Each number is 128 + 32 x the weight over its row's rms, rounded and kept within 0 to 255. Layers, rows and columns count from 0. Numbers have three digits each. The size before them is the row's rms in percent of the matrix's.

# layer 4 MLP up, 2048x768, rms 0.0989, rows 1957-2047, columns 720-767
095:119104139096148135127156124197110093098116129188108103138087151100152176121204123121123129072173146183155118212143108119105159163089083104126144
101:110144111128122152145169137164063134176169126143082114117147098105100117136155117139133092121114079094114086148109075093071120105197111145124136
097:137125151134089091094179103118114106185163168108052176154114108139089182133144148134112078116139107161168108089081106056137160129094104132153137
094:135125088172139162137171097090152130129123181096128147108153132178119126059065149149129123111113179199186113161132184144154124157106110101134109
095:117168126153079121106170179143176111206148127109099122106081081120148096127075036106147093107197093123116091059133139104090078092132177125159105
111:107159132118120105108080105121107155117101161209233122122124131105105128146164141129137175126160187101126173114118174079097108123084159102178110
099:087147062090088121067196178082106110157114109141122104106132148121123151141129107137091118147144116123078147116144139079142110087045129125130107
095:133117143120155134083130177125142089098097087189071109124125135135162065131132118071115126143157174137101132131093156141097133115145171144125127
095:121114138156174179046145102148125127140092101133170130118101144175113078092152164110057140099134142154059153120218161141121096075100138154109099
093:100160156097073134098136121141159117152170180079125089104130126131126147165147105140149090144130127145162128102113145099168086092161122106131184
095:076076171150123072106084167185161113098129135102173177131128117198172107145124165167137104116141087163158115143101099207160076085120111168148124
111:119156150134091189153113150171099126111183081161096119171168116193145128099104160101107195110123148127106170097113076100130120120180164106114137
100:102102151061130132137136123155144084142109073170202131092061188100094150112224168134125139131142147163112139086142141154158195115113190139118080
099:135110118119089092134151133117142164121106150107096105178153172054126100158102104109155061107117139121136111138178059132148071122150106192163167
091:068105162165172157130113142095121171090065153152121127158165153144153131082151147161137221129195134093124064172141132149094201156159173144120109
090:096099146115131126151148131183145174145095125135155155141162076164155094107072098158126125147141097120183119120102090151102123202109128118176100
089:104181150115149190123139172120149098124152114122154210111067109168156146166166128128122104093194093129048172087128053136068076109106058106118151
102:142140163157116101120174142128119120096141092139174081106169201128153138128167193177126129211103118107111077076161128122144140126119119255119125
102:111203089123134126170111119137173048176155129091167140106084155118095167128126076110127138123150101133127121126117066080119151066152142154176143
112:155126096157095186103130164126117195133167117047170157120166117158166129204135164112126146117113120191124103118085079123084136134193125170180135
088:159142179140167148077106122059117065164126163147146115121090171087108140102114152126112096132137177096138112200151118142091154084175169188122166
115:109122094148107112128164140083130079087110129091132079080127119114177100136139162087113181099133105163098062146111089149123151110132127101141086
100:136177194117124148134145084190127076134108142099120156067134075100114182117095093103194123138157128159108148172150183155096149117129095166155161
095:123091127108104067157140145110127100141137059150156064123142158148115146135102135138153138095159136119111129091185138134107186192117130121101117
099:165189108017126129111119164095132111088117175142146091208142108168137095153135191176109142170144089127158087134148100128153138119079154158171175
101:125093104164089148138161123148173146143125096156153076120147164097146105097046097102172080163196114121139137118165136085111138129118126116134150
104:091114116153143096156159106134124164107168166114080099147128109162070130075126089065130141110176124152117117130114071105105110137132110207162097
094:086136101130209136178101107189177146183156129157085121139191183131134098150113132170128094135187170143102159057100162158147191163130025120151153
105:107157123159077149115193116116095138138153110133126186155137155117138154129096114112121098202158125106218145093088118063136113049153091122074142
091:173191134195174094079134110170116189166112089058183103106136151122058087105101126167059110160135144125128125152131091089164081123127079125162191
095:131178108144156140167092111122162178113108071137106131130135103090090125136191092112148155137167091144117158105099096141156090126126104188132189
092:130165102175101203136119124093084096092120146084148129191139138108136122133151154102124118121216127156105090152128112152166089139146136097124141
094:141126159133098130096124081157198159140155089104117107155208089113159138196104110087156082122151151116096093103146145104173131155078109141157106
159:072106182098126136089118129047135176112086086130137176159131113122148146099131134122113174129114121027113146070125136109153109073152166142110142
104:066059139151110174153125120099145106090102088153145153172158101115133119102139137124145091164124120111153169149155141167140092120171130115105128
100:116061138180136140159118180094190113149166109117198149129102153084124122115087106151081088157124145185124133173127124123159114122186178131115098
099:107154087106113129103129151127149137155169098177055172124150096157155127137191119118152155110176094091123127084146078109146184114123113161133152
102:125115100133118081106111080120107113099084123162113137142167092117157079148081125157152158114117115128157124129181099119080098103193175095108161
095:143091082148159142084150144125172149107102072117107125115130184130129089140143115153121167093134107110160053135133129111125149058147095159101146
104:167142152170158150100143153123178111075126145112113211174139084174111090107183141126120126117157136104122106140100119103134118142144082111093148
093:128129187064114133094125110118132117230112103154134133094154173120108174120172152138125169110110189178067122143131134157146105141175106127154166
094:143125110099119146105103062121181132149171149208121133021128149141123110137156118124124196117060180136171152111117123177111139154125092105126091
092:146090144124109191150091172134150179175127098086088124146166181141108072153136100143132141132135165072116191079102129163122145142105127123155098
110:138073116168164145146104078169177084128149113090156137187168130114123134152163150118063142112132148104154149126206143134133108133133128123113116
096:099103147172149119193137133143139159114193043141130145151181071158158147114135135144149070158164171180176077054077118130109122148146103083134129
096:080161204147132176129140101130137152146118103104117080131150153131172169136175141112092123115072150149142142139072131110105140163129069121143140
110:142083059131115101141087135169097140019120123114125135115126113132101125120154124078134175081103149123152099134113149102156142109141204120111122
101:121155147142072167101192091104153093190121196098142095132099149173148138220179091156114128032187123136122202137152110153156109096122174119129142
099:087109155125188163087125168167126090137158174156150131162117126102102122150151095162110142166077140149075147140142117101086144124141121149102131
091:152082127104153095122127111127168069131155145160140139129166121128197095112158140107158159146109078132138165138115067101103107130109119127131106
097:140179154132118015146095172146245174139127158129091100114141142125124111138112143106180119094074138111080101121130083105111153178178132136097098
103:116104135148111091173130136123103123149140131103128135145133118166151084103122117154136145107136123057136134169127106109101138111141133152146136
109:158144095111146175084173125130119168138133122124141136076164133120132085185094096121087143133140182137114134116165133151136202127249131168088134
113:055096081103175139159092166123153142104128120045191109180102070106156159152144106200090122132172109171090121139126173133117062132133112113123164
095:101091125125187066121147090148094071144103124120137085112150163083169121161120089159159151130081124146079169119115166083087122147108085224088128
096:082121158123152135184143115141038197144095122085137126163116148127139090189145101109087076098183137134148158146082161103118079081101124174086119
094:168133155145111067123132092118156181155097033078169111120125156092142191132122118141063133108121121088090141121151176138141158092107074110134166
099:077113114094156101096119133142182136156145166073132097151151173143116143115066148137110076065173124087125115103107137118054107141164147142141116
096:126138098109120162085086170120127096144121168099148152151147095141107150137160178179131102154088131097131155111156133106151162143097070142125118
104:134108094180109120151116150152167134108121130149106112170098154157153095069131085135104140095130154095174131147165201119148117179122051114192146
096:138128150147180108135142123121095108116050113138175130082125180131132148182109141138163116105080187183142234117085071121096151106154108200143079
094:187190126182188103140082075154098101144097120184113145116085184166159160103108173125093123098185225156173137161146079135111113109160086152130133
097:074134158090153122207073089112159162151140123133148129102106125159151075120123071130132131170168093195162094081119153156176129130170129084126139
096:154116130096167152133089092128077129157142101118156132113100140131160072082098125138178068113147172123127103159155114101131150218152091089114132
101:140168151182159140136114146159152133159121097175116199082126175105103156076112141090132108134136133152177069125097097131093184083089201166092163
094:079117152128122115118122140137088107122063122162153137135141188078095105115156135109151166187066117189101160120201114139124135128127105172136147
120:170102161117076122127088153063157112108116089109145134150109131103120163081092165114130138124122096137141137115089113145110136103099037112129108
100:093111123093141187102130148120164100132134094121183109126114106137133096104114104138096149102073130092128094101111056126173082073154158129089101
091:102112089126133100141128053139126166078117138122101186108096136175082105134054130119149156154150145123098142156131159103139096082156097125124106
092:155101090134151172150108085097091141182169106143165117143097142116095087083210136105158156121113141149114076150136135149164105164130124145099143
095:113095113109147145083114155148122137101168162135149130163154179070153122160050060107085113129111148086091135089108121126108097148158088107125154
100:085115100153180150145146155137099140056110172127174161102178096132176133164148163149120128181129144121086150098063120088116129122103108123107121
100:100123074134136168117148151106086138165163081088116118146144164094191118123128156152147107106113168150102088118126095171151134166185095126159089
108:129152104171141144166128139112129128123060102090134172178082104177124111159117119173169158142123169116124150182125101142153128124089113091116176
094:162104084141144126139153145122163145100140081034133122158155124091084092126111137133141084155116058132020189136112124168156099078115137159088086
098:085129069126122144126159086171221170082102127157143162097087159145099077129152125079147125109079101186184164134126164100117085105148135132094095
109:139095169136113146110178154090175121153107165106087116154087128152130111162076109137174078055051167097141181077122119160141181199083205125127156
098:160159095163128143202128091163125144093044165140110111121166125090102156101126070164068163088146172129111089142101136135173082164144110114178117
102:112149121104084118135133041148156123164127134119108080128132120095126161124140161106145092145079150139105121089123109138124125114131056112149193
102:091092124109139122080173177125195099131124121102152141131130123128153123114167125145087114112157060132101102065097147100122149187163128108130108
099:140086103140106116150125127180189086164097076132087179103095128133114175172162156177098154143139141141110138108112161137126108169156145148111108
089:086171146131166115076033106116124098026124155141145180101080156188121066120093107082180106130117149154134158137114127112164111074085119120196134
095:114113138098116131068154149147130101159152151120203109153164101174093141171056144190172145123186124140100205109168143138128151115078107155156139
096:094086137189165132145135157089181108138142131118249113113105121112120131160165139062146172135116149136136095121122148142169122119177136146097094
089:136127154068096157077126091158124158069170125157101136144141132115138104128138124127203109115118128169141139155105134115107172166159122108101126
107:098086153141125174184130149073068151123097155082105119116127118192169169151135134124098104130108163140166078156120110125120163117123161114113139
092:113146156126126118158152125187111164143131143120060141103116130134158114093121123098181099122164153157134138152115125137127185104179192146121153
103:139065077077188144117184095098193167151133086146154163162142175097206145139151131098189173152135150135089106153101140216162051121144116107095128
100:137097145063143112072141122135103124141143165108163155155182148094151134107119184120199144086101065139126118139096091092119149157131160150070072
099:118172166100131141139145060087107158115172139124137113201139156141124143167117111178181098143130132138197175100162125126148076165181171152180147
096:088130113131155123088150129143146115122128110162111118146093157188136146161187194148142095165215151098149082151119067120137142085120167112089155
# layer 4 MLP down (transposed), 2048x768, rms 0.0976, rows 1957-2047, columns 720-767
080:167095068113126133151124114152142093082142138123157142113094153076123115126070120173141096109132140097121137163182165106118115090116148138106105
101:161169129153150144150131179167091098139115154161093159177142096123101169073163168127145130097209129181141128099139149170112127169109086122083172
097:115115104129111131083086082125139127114110131190131166139130119089059121155152164250158139107165115097115156131144127163138130062152129105120155
098:203153083164112132138077153111113151129133125078115162134159095108130088159112107135105057150114059164108196100129121130171111086085204116171153
102:082130116166113109139148091119154116171240113184164094150081027129161118065164135152113101147072172104164155098121119121072094115121123124143157
105:106150131126119150087096057100116134165136119161152173169118161090078100166135210107154113128204101140135094087081153093131109080122138109075071
107:113129068132160061074187177154030146171159149131130161200118132145124130136111125051101158127069169130135184093136225096148158124073116164062147
094:141147120108100154136110150065077178141148103198073169102101131069155077168180166135163105101181169089075065146107062134127152053118189136120110
101:180155123131152096125170186179012106079099157072084065101103159116114153107116046055159140084088161150174133124177145194196169161064150079126130
102:109173106161089186066100102129132087078121170064063191123077109131178124132147085124107118115207116114185224136147124094160165082107125148173119
100:110119135098087118115079162131160094116170087107163124140117119144085153147082081165116071097148087170166143184139110113162136153133140154097132
105:102133127116055076161103118113078130173135114128115127150122165150130174088095093081138113157093117146092154103134176113148121131153104139159145
104:053145080122133140116159088138194124122069109138175098066127124112104129107151112122089163151127155159139152092088163114118178077118114142123099
104:085135078132101210135102089141165138140114094169154112114136159105128086119061162101151071127149129133110089101091075184056134124167112086149114
094:141100123139125094147099170106147090208156099152097129108123167123111130228101074070088165146176127160071147112160153162150121139178082174139146
096:123135161120182168089155151158092162131150151153103160177066058183120152153134128116170076107121122200122175166142115096134171130130123141150070
097:175102107143124104109132145145154146090131122179151143121112106154181143114130109176131161150126135102121112160163134154130110176110065149147076
100:122110136173072112092125132109082155148139112139180144114108083047170107180098090101163153129080188131118121053162092126146125138063167089138127
099:127102100108188114127117138111036090119105119172138150143104145123144108118138113192108137148121105123119116107107187105116094144140173094109113
104:141125089142070063124085100167097095163124156142209120094099073112116095164137225107133125160087142070084146155101109102125157166176127084118153
100:125172109152130171136132176116163107119176109112115163098125139185089137112190090122132090147089134118119140171158210189073167131143102118101160
103:133139187160139081139106098097097121118163091066128110133152117106116124085098127037162114107136076138139142083068100127092144145097100120127106
103:105139153104068075170056095139116142125159141125166159070143101093078052129161157131189101152181168067116129104153081178107140120141130139146090
095:183130204115104155065132161142057100089108066154102087106129112047117088106145124121121146128185151145135080101118138189106133144115097185118161
096:135095152130137152047089155163120145134102132177133097129165116127082146125162176090136083129071160092126075117107162125091107113088105147115144
099:169094147118116149135128124139105144114113181072179096154073108122103121129167143116141096115134139167151102136117101121134124147156143179127132
100:158090070156096162121151160096089131081104136119110135141164090108194145051155142151060148152154147099080104134183117139131129105140113103091148
104:094168097162108119161149125058121123126126065165124080125156135113147116100075154133128147135124084151166158148116094145125102094174165112097139
105:139135099111142135099165152113096110150170088106126136165070125136148144123144118174138161102066142175068105144127094095164104122121106098066157
092:148117137117139103128098151151135151149111157139122188146100160143073127109181096129151172118098149183080042136122131123114105132167139193155087
099:152168118136192097077143133186116125090095106198082138200159147088085128137106156046137148193113160095125089144117114164072123110114103119099124
103:122171140157083146158156089087165120135071130136118122131181103125133093154084119079149114168143184079163161129162116106151128144147079145097117
098:099133116131104151147110122109131148116139169099112115122135164108144139074094100147112113117088149091087172124111165044160092120113175160093106
076:146144117122116111135148132119136120164075123157159102120095134165127111137173095104156121117124135141096120111098138100165086122127120139093143
101:111142168111161151119128111096205118108153151096088148176164110161127138111125104168153149121143117136125069192158128114160121085136119142102091
103:163119092176114087129155156114125116158155147085183160108121152086171102034119131167097099107105074127056119177117073102061191133191110084172120
097:135109080092090131130071115125169172130176196174129116113061148108132110118135130095113077127152121152108225128130154147082181078202045141109082
106:130148126186137160104113154093120185073104079149168161185108138138174174127121079156176087164183114152167113151133171168123181118169127167123138
092:180109152133157128127144120122111124151130095100105161131084186125144095146097158114119127137104099132110158120095133132090133104139130133165118
103:163130158140184111151141149162150127132154103089125104115082101124061101124101193150070067131114144112107107122115107106172165129097153144159078
094:180161152077088144100137172103210168155124137191125147116154105143158181049216112110126131086113121141088185153099128129103147136117153094132151
102:160098188168164153132161115096069141165194073128079100101109139143125175137107069175173147114136171146156119186092171107195182100135186080086092
098:118096139132138127075143145124189169106136120064134133103125103113164105207082172138128150181093133160148183125134152080139111097149063158122069
105:111078146138160171123082094119221138062133160109203076132158090159133135147119163137120137083163141147177144117130151148104098141144119112148095
099:154109102152179111139107116120112176128164112140103127105133144118143190148159129094172134175183087109140156117146133101094105085158119113097175
097:154099124107154079114173139144134076120101146102112152103089057137161171097112124169101123147128141112170139154132193141154118117142089143161156
099:048087078148138138136127191128142076098174155117104132085104146158114133162153137186128102129092141122151184148134131118165151118112150170099159
104:135163133118105132218097136142128086127108105096087120100153139136082130101144182151116162100082135120118099151180181114117154103162104121168185
095:115107129153094162073123145131087081113086134127078139141129148163073110217113154129173105165123140099095123096146124084077116114147108149115086
089:103143135158097131150142200120160114114097133110100120155093142103115136110143116109146130139155111175125044119111115180190111179036118085135151
096:110133190104191078122095156183133154118124153035189195179108103113120130122086073153102117141078124125116136158140100178113133167148152129100185
105:074123144113108138077094163214090109093100142153116143117102115110136091136123080087114092105132077099114079189117079101105164087153154077116106
109:165145072080084094097153157161103102124092113121086091165162059128158083134064140128124107126129141079124132093143126162093146149156092115109114
099:151132130128091161101126188159155150123183124116116152150166082144072178123174064096122187090154102140135131147121154128170146094124094151103152
096:143065130095136077115194110105126132106094131101099157115127122151064095113155073144145106109182137137139117175071147147148147147174160094153104
094:138142088177152141137142128149066125136109150178101124119161135093167155156156150094170037133138137096137102106144146149153080143058110166140116
097:093112137195096089154204126205166124104102092108117069154144133147117209108097199151144135147171137079171090161139139133108201080098129083124089
091:130158087151156123164171146096131131131135144178144111100075148124101156039138148123086146117144135128128155143140130141089156113100173161152132
107:103156116133182177149145051162143068138161076143124110105090123119091147171106075147154142186118157120145133169099185178150151098104144117122113
099:154121155128097131126151133093140112151153136123176098170108103110108152142144163128104053141082180186117110137082117194097118104134108094118096
099:118108161120156112181136173116145144114144123140084130119084116133138104144132101098174167162164155102125102200196141159119132147111148178131121
097:084149125100109096162116081115083136163129141191170151151079097092138136138149102156113122133175179088146157127125164169123123111107101129156172
098:147093059173169100123147109118145100101156134128136044160089156110125066146142174074134107095160153145124123099094131123186084117107113098159085
093:137135149110127148147172140069173172175098121116145117133168179118082151134201136084116134131145197159113147146153114166129140133149081188086179
097:098153125111126088130121050125138161133122099072136105143181112139095096148179158197115138122139074124111060113053138196152146141145179108095130
100:146127087131085133192086130114150089075169184092131125127129111108101162109123139099119126106122089074135131159117126113108142152121129185092131
106:080140045164127113160167118192112139157168172126136117090087074170148140127129108101146087133195151143073117137165142126117159159197180137160125
102:150161098109131092165190073192095053123115197160104150090134161114099140174094129116109115128064144173159101207146077136158138116137150152127147
101:141152101146193152139107132083114147124080121121117102121110158140154148143150097186126145146163118084105113196105130133106090145116137101107069
093:154136142156146151201148108182137122145123131150146090122134139128149088164185121079124124155089143198140095134083069103158148107202117135099132
099:178105138110142163117079182142087083162190180110109175143087180059098153124145146169105130072136121085127108152130070121140149172135120127145132
102:140151153137123106155107139128174118087160133178119098102157170087176104114117112143195147151059152081123162093146145097140148142175134142113157
092:106104113166152150117155092115175093104151133068162119182116081118192177113131123121165126117138134094147141085138134120119123141122145143116087
100:155170171148138151122073153111129121131117097150109128119124106175086117145129079135159097064142198091201147176128145182145131151180165064157149
103:178117120123152114153195202145137105119112173119108154093125217091093160174143088183106089181107122142089089087101105115130111110070143130190100
102:128109102069132112074164136142153128121077146115114113137119115124042110094094135119084112125116092203137126080135110115135113103100160098099074
107:159127136067186118139079110116120186142098106130125207158110147114128175165141145179135113065123139088121135139092160126110100137162160155126116
096:095183127177113100101104113135154112138127042098166105105132069149072113090147112166098083098082085116118092181156167088050160150127081099100148
098:114098157122079167113097187118124053118120111104101111159181082041147152131131120148095150141105089140130187118114087136116110125100128110123147
109:147163147129132073132115201138183134140087162128174119128078031100124106156128143137086159114115080150125120166116113153135109180100125141076132
100:095205118082098090147086124099142126121073154166175197123105096076192126143144098125089090130115077110082130150085146179181136127106143103107237
093:135095139136082081119021149160153167152135070171115174099133093189136080126101133147146108167131154119161124138123092190167140090203118197120117
100:127178122159145136137131082134149146116129122134136150154139151122107134104122116145104101152118122176116087091152054159117075091122054173066124
098:126182072113200039174118160080148131104178101154142142132085130111079132174119062066147167125125139183096090097139136123131120109137117211124073
097:105110136160163113101107192077120153174088096138113162156131067127119110164134117126080117135102133143167124165135099121103136106197149137105098
107:206165169110141197130108112131086096182140114141164174111078082127097153093089156047166128070096192190096161146118110166190028114118127168174156
095:120100076156107095148089096143149135147062112133150100102052137093167183132114117113129139105147048117029159139127103157140130152116123161051161
097:075157121126128087129118096104155135064104071109091114150092177126178162152096145067075111163132162108199129139062123167120164126129113105102140
108:111131090163111128126172051113135111158113104099111206102103109109134125123159178155093103054121159165138118163151138158128147089100164158135104
093:083139102165130142207152132108150151157162133147137172154129091114166228181130074142145132125121128088099108143143114091155106145127169157129109
094:132177188173139138211097115142104110100155077117172120168141156119129146183156152132109107105104116130109126075126084161110074089123117135116179
# layer 4 MLP gate, 2048x768, rms 0.0961, rows 1958-2047, columns 720-767
098:217112111089119127136129094148084144146132189150068146097089101141089118098152112154067151139147137124169106146109115116168104126177162131071170
094:104069150139155147180086169149127212100098111108193104105136185093093102143091118078178139074126149195117099159150144165121133166133137194079148
096:136157119175137097110156108111125107101128119151134151148144109143163096094096107115143148115138163172171067113195192128112072138034121080158118
096:083130104218146074141166141131144108175141051146112122126103072149149075181114078159136086133154167069130097078108148113055132101097121130113135
116:135122093149085111100101103047103160106120118128138106128101118131124151117143155148143183120134196166113129121091128145141086128078126101131134
103:188094169169197190164084097146145095145135138135111127141164176069064176142082066079083135159163047116131107159142111136153120173154105162096159
093:142130052109119153122093148137157117158132092149103126107138083138136170122138133168087084087158134125143079133092120092081134077104150091110125
092:122144123044109170149125117094159174125152144121121070129136126079149143100132183122116157121142065107151152113075157138075165146106117132121147
098:168159109091145107140173124122090149138126113116160169084138148166118109132133109114078190155144142139157130154149137204093199136157172153124076
097:135158140160129125067122068152121179130118043146064081114112104113048131103133164166127143134101121118142129056114157112119151133101119154079147
102:211176060120185104133111087111153126094085132122171175112124149071097094208181117136132098160104096155165108171067130148088112177197127146135130
105:128144107095165084148168183202113072151165154080091060117113118056116145186163170117131155154104170123048130080134089149161190138082147123136092
102:161094111118075109130118137155152195123145126161127117130111133103091132143106129084235099127124152147178154137102137204166116148100111116129123
090:093130200155153140108138130086079090091135149148147156157107168122119166146110165112140141066125100181098146123150109141104095093154163131109100
093:144142072155170134126096122160104141108117107130129134161152172088113199146035120148103108133161111154141195128112111090118127139167119147115142
090:100144108129110101121105121180164141109150061172100068159096073158165133194144178140195104120116083169080166108123122097215114101156115136142098
099:116097102114112110124110090149131098098085140119096146181131124134088147103082142078140092122109119174064126153116116198111114173126036104143175
097:148074188131150106138082106139145103142127138109127123147182120109091122134126155138112158125146175163200141193082101172060106168137103156109079
117:131150133121129108134065044096137120112077182141105145127121037184150135167127117129167139121129122126148181151145064114116089089129125083148148
098:190142227070164132079120095106122081162124182124128093069113195123128129080131177092128129109088112126165140151136138146097119070145150145106198
111:139143120060147140150151097153148087175144198144153076127179162143126112087183038206121123118137147072130132098142228166164097123150131053117140
108:116159057144114122127168142073149145132190084123091120176160099068130075099128160114124147128073080153149116084138116131129141105075119095078132
097:131073156119106112069144121125138151084155092178169123062131169124091081148090133107156151096100172079149077146142174096165124128117144099117160
095:199152151128126097140085134171103071104145158055121135161077134173086078154128129138154148091149068125170072139113109103100143137151123164159179
101:118127067151132134100158116115118179133163101139126140216135130149157091129079071114141075123077103117134173122229129110122137136180094140122139
098:128123140130140137156090163106110167114143105085163120135098173106097127184162167146101157113147119150119132115128156124110113141108103186180132
097:194118119119088148145141150155121158075093118159155091108161147076071121149133128120113110193117129130059091126119126145174113115100167111132169
101:141088142149164140121055107135133064107086134138080090088178141086082125126104123126163109149119107122120134175126117171122125156154149108145125
092:103148164115087099100185111163114185066104134218117074160143145119143149130126143107116165085160143153189160122136144173117149136137155090080116
095:169123186093142107113151128129098132197096142159108159158161116153141148126064127131107147104100148135148193112159122174185091162140081159168196
096:132151180139184124151136141116152172168154123101134166109123100063121199139099136100132107173150069146161148210083122130129153126140132160130137
099:165138079135136122132125135179138186121185111157166093109125169135132124106153105097139135175079137127103138054137153128123171129182141120123128
156:096056128099120175086102156086145180103088138121179106111162159173127147127103108106054175153095117049096183056144108097158081100117162179119114
108:140134110105158137130163158091057097089126142167095179150082142150124114125184170139103096083147144158166133124140142144127087126164111132112124
100:068231151101105140136161131098118102107106115124149103132131107133133142108102126123187139149124086100109180105094139166126118156168131130117157
102:104207104137150170136201093140115111107134119096156168153125111116075118135125161147101098164060102135195117146107068137150133168163176129126102
108:171130112099095096082134085143120136200137164126154129111136094148117112156092104163142131195120060100156148109116172098140117098187185148122139
087:121149165097100158131132104129069124104109183109166029130157109113109137133166098109127121196145120151142094155067124119153109168130135090127092
106:158155137112138105133105058115112118222144154128168099076112108076115148169146121099140060135092116128089109113146158151146128113076159086145111
094:141144154156105162067110151129125120144108133129115128066168139149137162094106134090173069112102161136121114164122091134098123089168148069147118
092:118157054162153161135106068103112135120199102108131118099199169127141162135122115100130165197087132150136143107142119162135176141108107133126144
101:098162053147160121067124142113142098113052154080132095095142133100097147122100144146126145165145105123168129154132171163103177117084147081135104
108:100137099112201111111088134129147078134133125110107073174146082119129104120072128094123131037120148194117138163191162121123084097112118073068136
096:141104150151095106152191098157138150095097111083126114139129069101180127145106083092145123198142116151153119134133121242108172081158120096101131
096:116126101101144092131158088118087124128150121174136150104100137129134090092060128070148086179158112140058137125136128115173165116164137167126113
110:099068133114113142116153046097118123148119136091136113138130115154142028152116131126094130160067158116189095094110135094164065103134220129141167
102:133156109095142100129116155108172129130063061149108159135159169101176114116105105138105096136107118126169105185081120173151160160161120206137091
100:125121151159081131106165142126166171155120127132152182124098122175093144166142121098112116126095109154130120195138116120129094118142174082096094
093:123146165133118106123175183114141082160133080121132143137127190141133205136117096102092115139090141124106176132055134132108109112168067092094132
097:111087141118105139087139112050174150197134152150137096113152110199120108129128071135170145127139170096118130149087159193151185197131146075160130
100:174136119068168134130158101083115172128106087054140085124168173156108118145134172133147146177090209107099143114168144069137073160120066144144104
114:111084126171144171162097095159112089092141135111091198106090185129151087203213110114119142104146124187144170156136124142160138122184130089122105
129:135139105123120127165128160120179139148111160137213121153126102121142114138142166089178124126145141086110168151114175107086153148073062125128200
091:175180099110137105127131127090135187140122125058195153070152169076134097166130177143153147138107164102142112078130121131134136121180113140122104
091:059080204144106126159166107156170113124106046117150045113150158120113147098132145137159081117161145129154121121176171102114099108112137159102096
094:101118162171133103121061142135120142141218127111085158107166139113133126160115181147186122125116169146126211140059068101183106108048144115098104
098:047149128118084135175152073079153120123124093116077202143098149116180155115136091135119097130066127164091068142091126071103123112162109131146162
097:094148135153108125195140170160125128150123057112160109132109205137164098130142133118135126096121134101126132146116150104120115135121096101174101
111:075124152108154081131121136131108146100085116137164143142142131142112118134120078160087155069120117111139128102157237067138114148157141136138131
095:189154126143101108132163182166188132149134098140109131138067175106183123047092124116188143156153146094159208144150107192171144150109131135123077
099:171168148133138162132129098124152131122018104143144148128109184158098140129098164136151182117133222110179152144170116076137170102172074127142133
102:123102144179147131117152087139140080129131107165156124101120120123135107127121128110154123087135138137115132107157095077116126116144106084095086
097:148152100099117116120100143149162087146081127084164196041156116122136184128139087141112103084146061134156134138123136107126095162101104104168174
093:147136152114124075119104128122153129165078137086058131116114107129099175152191159178131164132109140120115130108146111117169188150133122173096111
098:141188068085121132203228106088115116139131114148047136135098156133143139103087157110138111112164089120150105107134097129134060137171090155057124
126:094181088099168129196133104176077147183186139087124103096069071136128066131117131076119072100154133115076110123155096095136116127206143126102140
098:092127145049053060116091132190246149117065125128100088145135150126123104157120087154066127150121137099159095124087108111148106107126129145123090
093:051041141152121174118143142129091118177084094132142181138214122126124135130123139138207167164151070123090101221178159083165119152171155092124119
093:116093081125131080146140114041097162146116097130179083091199123145142097139131136158165091102147158158163146175139177116110050111085111107140084
093:130133131133129122134122136139220079132115086076147109132102148149140163137137137160114066110074089110126139118030143141169128142111157139109086
099:139173109084068092111140098122075148099156127131094195122116146164110172121130074071102140117081141119131154185146093148125119126169057135081091
098:074113125101131124083109164133120116117067093113108131138102115097166114177107169114147225114119173101101146156119083110188110075162101131134160
104:187130108131099167123180190067124117164139119170119170131132163065106093118099169128166113138147145114128178149174116099114153162151084156185167
097:099082113122119092108129157101164153097132124195088157145159112128194174136118131121129076110129136140129098144106115164152099151079120094125081
098:128134097131095164149100146075131087119151166103120104150160204126131132137100166074103120129133139078091138159108120069161117159139160094168094
103:185165122168122128110173124150053095123150108146101132074097102110122146095158160060107107193146162109155122188145194127118109141088174110171103
101:130092078149126163105073103147093148142181142096041149160139141144132082127115128115138144135114225153137145146096137152124129140212177114131110
097:171109175115190143087123068133117101133049130164098130101170137167111116122151142052099130103132142074066177143157120106151158112104143127166142
105:165147108108152132153117130131061079154144116088129132139112119136138153098112149137196165119066124098161145126180096162118095124062145153124156
096:097145092209161110164097206129082116155082150127087151157111157128188086096126102109159116133134139104121089068190120044131131159136167130158075
087:188095123155104114072152154099073164168174086142133125177106136168185137168145149122103134079105161139101125134106185148131127122093094182085127
089:130167098106095164111143129137108139169141129108108089113141180107143085090143052092105149115116166211134114121134149135194113143097125155123069
089:223105192216121144139076148164213099164148089125129096103083088132128146112134167157130167149149210149099096122124130137109148125133141136114124
095:182144137106146145119165091126070111114177205135131157113084102124171130082141120082130046102176118128052115127132120164082128102128172163146165
109:141118149100083107122138167096154117127104135109145196120119173118138156095118108204113096140137082072098122134101118146119100135104101132109125
091:094118113113137085103138194092155099157069147128188036082092113111133093143154177114180135098145154077149112162096166141119108132114131140101179
104:132082215126124125166118194140040136132100129139147091113106113148103088116130129130164155122101127102110175120147133071113108124119149149118068
100:149153151117103095131168122088133159148064075142107119054158111134117154170150137152096139135118156075132152060125179087114084053151072125118162
091:125164150147066069188115076162148157094110200165114120100141076082063132155177133124116098110096103153132191087149102116169102093093166145144157
096:109140144147112113151131174126140137127086108132075095150163140103140124118100066128069088173139103120135165134110146101136123062152117079107164